python train.py --n_head=2 --positions="rope" --init_std_down=0.00883 --weight_decay=0.18 --lr_head=0.00888 --schedule="wsd" --steps=3962
Each number is 500 + 40 x the weight over its row's rms, rounded and kept within 0 to 999. Layers, rows and columns count from 0. Numbers have three digits each. The size before them is the row's rms in percent of the matrix's.

# layer 6 attention output, 160x128, rms 0.0915, rows 86-159, columns 0-63
090:431495469458516593486509518616518532510442552390567400562488515537393549491498449417505545512498569536468526482517535440413533477465478532582564488454504520486434520459501490436501552490601515
114:569434518543451509545469570501562447495453475476598435398385620514455567531541580583497531536505418526498518412489484497464471532492470591545485416483579571508444520429554496479449490560521518
093:525528506457523564519499513438499553431565560515491471553474479542580418569509506513583495495569401523551465432557450456488505611614512501459466507524405526475464562486566521511510535518589399
100:449411503426435511514512491540537547597442574538442486525492548457447610494550480467570487558587558531498506603472327458557545487506506564553449472511467562426499468493487478415437521543480488
095:485471445434489487507511537540577463538554469544518550528494551509585528423611479461459436454555501546494617454487544457570544586520511456464406481444460455466458531481595507527512497488545545
112:552394547441541479572495405494556510486497595530576448521416465447511469553549509459568565544369504533468484511487435479520446491407484546433425457468484497588484532423413428470535521437516449
088:519509455518463485460558540581472550537477504515567465438554488475570438539468518383468413567507516555469588478575412538461509488449445609487522475574523547494567517568504544547492441526555468
098:500477507480414505530474492468536447512545472510501535460456439498533579483482421467406545546559502553494475361444523526521492523508486488576504575429567405382456520488505541417398460517488556
099:518556548525472604479512431562487484483507541538511482534403492494583562469428487348512471495460452406493473521424461506497489528508561517412477546554522525469444489506526442517371513499505532
084:510517534519551516446572503468554464531470474608523566478485431472581450556500548478469431615479476444536488507485495516415479507480548534518520511542491497466499576509502611431494502523488515
087:427590472487481496534625600376424448489513491517489511547481540524514500424512556470474461567442545455546444467462523499444419434627493538499552471483481563522499518551578481537525432547508521
092:556457609454383482454472477509462529514491582431603464412557615531509528549486509489510484466461512508419523501484522547580523573499582552418472587559443484529462580535466491509518477488527554
104:570514528429533603475472554463480478565483480476484512459524496414464559557449503605608444519474477546534471523476465560552424580438591467438555544595587566448505495501557518546446508515509538
113:412543485501509544546450480453508467517587583493474458455578518458516469467515554454454478538372439507562468425484596475472465528548527471537409565487582580503543435550518509533490466592594405
098:497644490468543530461507553543535535475513450450528494448470533512492540512477468450486500476384497510541518510614474511525521517370524563547555440492525506564438458474544537502482579530594587
107:597475544517479381526515576533504518449464493491458472478481550440491506507550420499480476675507464479507484611518537521468439421620558486515539522527535478470393514525512529548554508488525466
121:390376499487416428521583506523527481382447528468505550457488458563569398507519469466468495513486457543403436483529411547472501535503452577419550462542517439421423521505583490564470519462508466
113:445486437572484447479583486515501429390547512470505547616544550426426519518486529525436512561496440442526511453368486472536524518429480402518509578531466586434453513437474611516482487430458522
086:475519567523484423511516517519448513552489543572516504486460488412504489482484563473465517465450555512495520467593600550478507444565529563501462574536495521473507535375489566456521405485424522
095:422601506599472516484532596509511556477513598575546525473458576511498434547430474486490505557560612608507491560493546494571487458504470536477417495470508515597575572460501540482542455499512487
089:484446541496534516522561600514452563524572543445409473560537522537618570551508529619522503500536482430544401548530511540535472535555473495527481539449536527440423519439417453439471476459564522
103:440526538530557495514524478447410499444595463466477519524396505471494499564481482384465555458455597481471562462385491462501464500461478469523548463496550498418480580443501464535423571561509428
084:467430458435445445511534488564473480510498454506436539458475466528444479496536588487494535480517459527393470487534499540449456581518512523458461598486557523586386464513408514528467458473480532
104:552496404540474464392539559459387537515489507476476463521487525455424465566506535487520527553464616499505480501493531487659534562571424491434445494478586529517457527535494485566508518522455520
103:536454412629447487342462501542475514486537483485502518536504549559522522515488592539510517535539543506466469387518518483499356505427568464449497502517538471464510485517422423478574503539546559
095:502554417551472532539483522518544421543536596510475523512465546537488494542541475526542504598424528551485480463484446503437470451471404583533557515404572488505439532477562495549482518386433484
105:477474462493475417497433583590574559552481483499406484561628472438512486521550504497501455545511487471527481429517473469333477495527446495482494475475452529533491409465431438410453461588459467
111:536518530419558602425605534588439456514476584440482570516541511472536494528594475489400587444497540537473490463467534430484435510562430470441491531529518429551637513489553537466493527459445506
100:454524466418481497544562527449442631469469509599465521504529488520515467455519533482543493494499476535444607483468567555503481522510633493464620469521467508457520530499403466404494473443443461
083:489474458537465521461503443463599503482522517533586413509520382541499643510438456486499509478454521467541534510430515589490509455506552462579580555480488508500513462527475477437495510414515422
094:419505474479493569542541424490472539475532410513597453504551408522521591502442566582385461581533547530535529508515428532481406452491514432485478500527444442489531519433449525500427497444502497
105:635538471488483544536494457451463475494454548452398600510546442441522534499493509496527512442526484540415496526414559578460503533505492481546486583377519632462421563493447504527512401480536495
098:491490501425514439457483556464479437416444550525572484527537557517628554520539572550495569481621424586562590553516484467521449427400567460485513532503549533543474509470463487534504495592553537
088:414564564463463468513430379469494544470535555525415479549524631504519494448576434574506464516437579590506517560521432529504532477463547539451480530492500517465508525476546516506450554530494559
102:477533494544530499589545597460501441517523595562457507598520557384487489444480539514492514487547476540455545439543456475527476457486475514530576445465508427449524510354457453556469492610518566
100:496466557443451484494597530428472501510545534585524518646504514446386590538483494550483507524519453455600514538494475482481516515523484585548477571470564444515427460550488390514544527461519457
106:538558420428571419461421470503525405439573492441527443514554493501410391452469401508546471499493504577525528428545416494537490444564498484509511477548600473495493428519497589428444492462443457
112:556558433533517416512519560549499528435464394530596463581562484461474477539437447560530420524427464452483562499395494472463547504525518502475539527467590611561514578447531499501424554545491533
111:548478481462549560462527442560524438550409513527592563534475457483433515463520476576514472570549511403587533418559521596590567473581481579469434504444397483550565528455500485532511460518492433
080:561496418392563564508476514456579461502522575405476414553494499515538490487509527406434453497489502551561543487446446498576549480631424493431463470569500517553525537492532494556515581537478544
089:439620484562508490581517497563589565528475526502476527507362492504450424505434498561461470506552498561481535507408460459520535557531539513514555496491517510503467502449530440434555473591499456
107:470450598565503496368596555438580439532582525545444478516516524498501599470502492483553508559498452477454374519429555420533518443487476496471528476546418451552383520510491543457461458551486508
092:549595501547547534535566516528468455513515497457611407435532495620499547533488542476543611522563474398516561555520475439514416449581436454518538501458549537495496522530495530435523524430477553
109:461540426479535576501496485640560550479476480452558475484481554551446447529639460489477549469518479456494464532458554415494514476533542486525444537507615583462413558598472460540520493544475504
117:530522519457465443589480504503450405528638456496537511525476479555556469455481416435505525485517482587500433607441480496434416498524571526569468565517460487604558607471426445522494446488507528
095:502462521520504401516448571432503445533438547609537588449543499517507476567639453461433446511547484480525581520497444548587531519502488535469520470500532437527467387544506526564440549461472495
110:516512553551455460535410497479471477480542505533560414537531438481427545478471583442488563577473510554479506621517492452411559618448511486386485492413527495528541473526567482371482457465501457
080:431469397540426435473515465560558444488451463461570415474503491422530493490550454465497536529397545553564489493572458514460508543511466521423542478535496478537430535451492444468551538487424529
099:544445596428355554539523489616493453535484484510488520548492555488550451582476516423443564550447521499552563553502529467494540406493546472604513503537526502590558465507555533425475511494541529
105:474536461428437435530429511508466490502490516425473507457585516548459479438552429482616524511502469375536436437438524484467404519452539607407454461534439493549439462436483559481482465563419456
091:517445589448521590539548428518491485460498407541504489513445577456500462478433467503402552556481527507497540456563525480477453473485536460583479482468550565431484477562538359603557493462487575
092:506496454499509557499566527431437427572539440545467567385653530541485399504475523537452492582460470478554525498525480433476511543441483411491507552395456477494476524463501555451588587536477481
093:588480489516568541502441493427461548491429485518449513469543509476418433465481521402452423465506538480470458521505478619462490543499486561578552463477555556365498482457482462436421433471555572
093:488474451499526457517480464430428490409436524529584496460464569526480474552478522556492538523452445449536548569473477537496457519540568494623541509527435431494453497546469617416479511473459433
095:525523458558490491504531464551444521566448473484580422549470530547516504624568456517404440460564439432475512432480526451515434454461587563523504424397519489448522425400441529476442499485549550
105:601461490550492536502499427408488483577496472412581539473511466480569448541487443511482469430464545489595473603446437509472555471533524473395415481489532489463512472493461469448596512575476594
102:428520567580566432485528481472532488558412536559470385454486436461529437525456395479578530502572522386518553488473465522499519501452532377577531528381509508487504534530523545507572546577531454
087:478594543415520506420528502511519515463507565460468555531411489474462574599553460562492540492459473473550418520473485568521584529460550478551515367567462519508512470578488440452525571481549485
098:562448507510537478426499523473601517454521528548431524522425479510569465468471586508484604425496460471618498537534464468581430492498459600570594524493475505449511528557377533478450477523463485
087:468463446515510533514522540509527510449468467483541448455491432403463479454541529456505564472503549496544480571484624488482483530482525543423516589491457547456431581548556457444382571513506511
097:462528534436457556529448518466569433441478471466467501526507422513460450600493450490586432508579477543469593498634553401525470457440533544523459527450551565439447521495524544504566577583412457
100:547438480569496545449413531480475429444573508476469537544457532521456475534411488429538528469471441439510495412489484571483455504593526525450471423416455433493477478546534425389596456435417523
098:487424417510465451512472530443434471522525429528424591548451458495575460517517478549542525532515570471466488427422499467530435484496559540505544527532500497605465472525546474474386403451548598
091:499413522438496452545413521538493532440498544537572475439487525470551505426482449580606445468501446438581485451476540450424533584589487435431503532472518503515524539500618485543532526423517560
104:548445522499495563522597558481550472433495520459544540510562501546386490476505529578520467510487507539585575495508500501450540485473585490542393488531466575502408451549470509453418424472495509
107:486553473505445429549485424462563445471500441465503425503517611464544516625491517451522445457495473393512555533546578549496559496522444518504481555577459487449465565564501524385421572421441448
104:584577515527398535480553566472514536451531459585614513499512525531558507486396491440509438498463463505506471404494498511428585490520425485493473592519482529531496483492466573413564496506551459
099:488451592517574455378532430469490535589565419486507500540447516423454449479564442582473517495475448501550543541491441570391498610550540419473524473562536523500464484534487528561546422467525556
100:518513421519497500521533452502501485591571519591468474478483537510552487552534369497464471470451574448489557562509590495510497546410417440447482407512449573482495555479469554492406426501463427
101:442456466577500499505500493529554576493569547520508541542528530534462485602559605576488402502452488456471556548428425571573536537578478444471505572522503508483475467465562470525521464533477506
104:481462622546450581453449494440500526429452445511527471529463523451478451505533495504545507483576444584612459464408545541531528448466484538465498478413512426531472569480410592502450343507532488
109:524556507443596465450423430584566543558544455514473494552579524420564533520473554532477587508487461527501531544592488498526522488430551506436465544481598381463437508534466548487461505570583432
107:545497512602502549563466475584397518503539535458483476509504379550485421458527513508439352571465481531472499525480527492578546493426513518534516444551465505476417516610507502493494529436548453
096:547515499545461523488584401473465423524568565602503536530437527500510434517463533594550554482580575504516520603590450515473507519506495538479486481574518536422501476505521462529524470538439428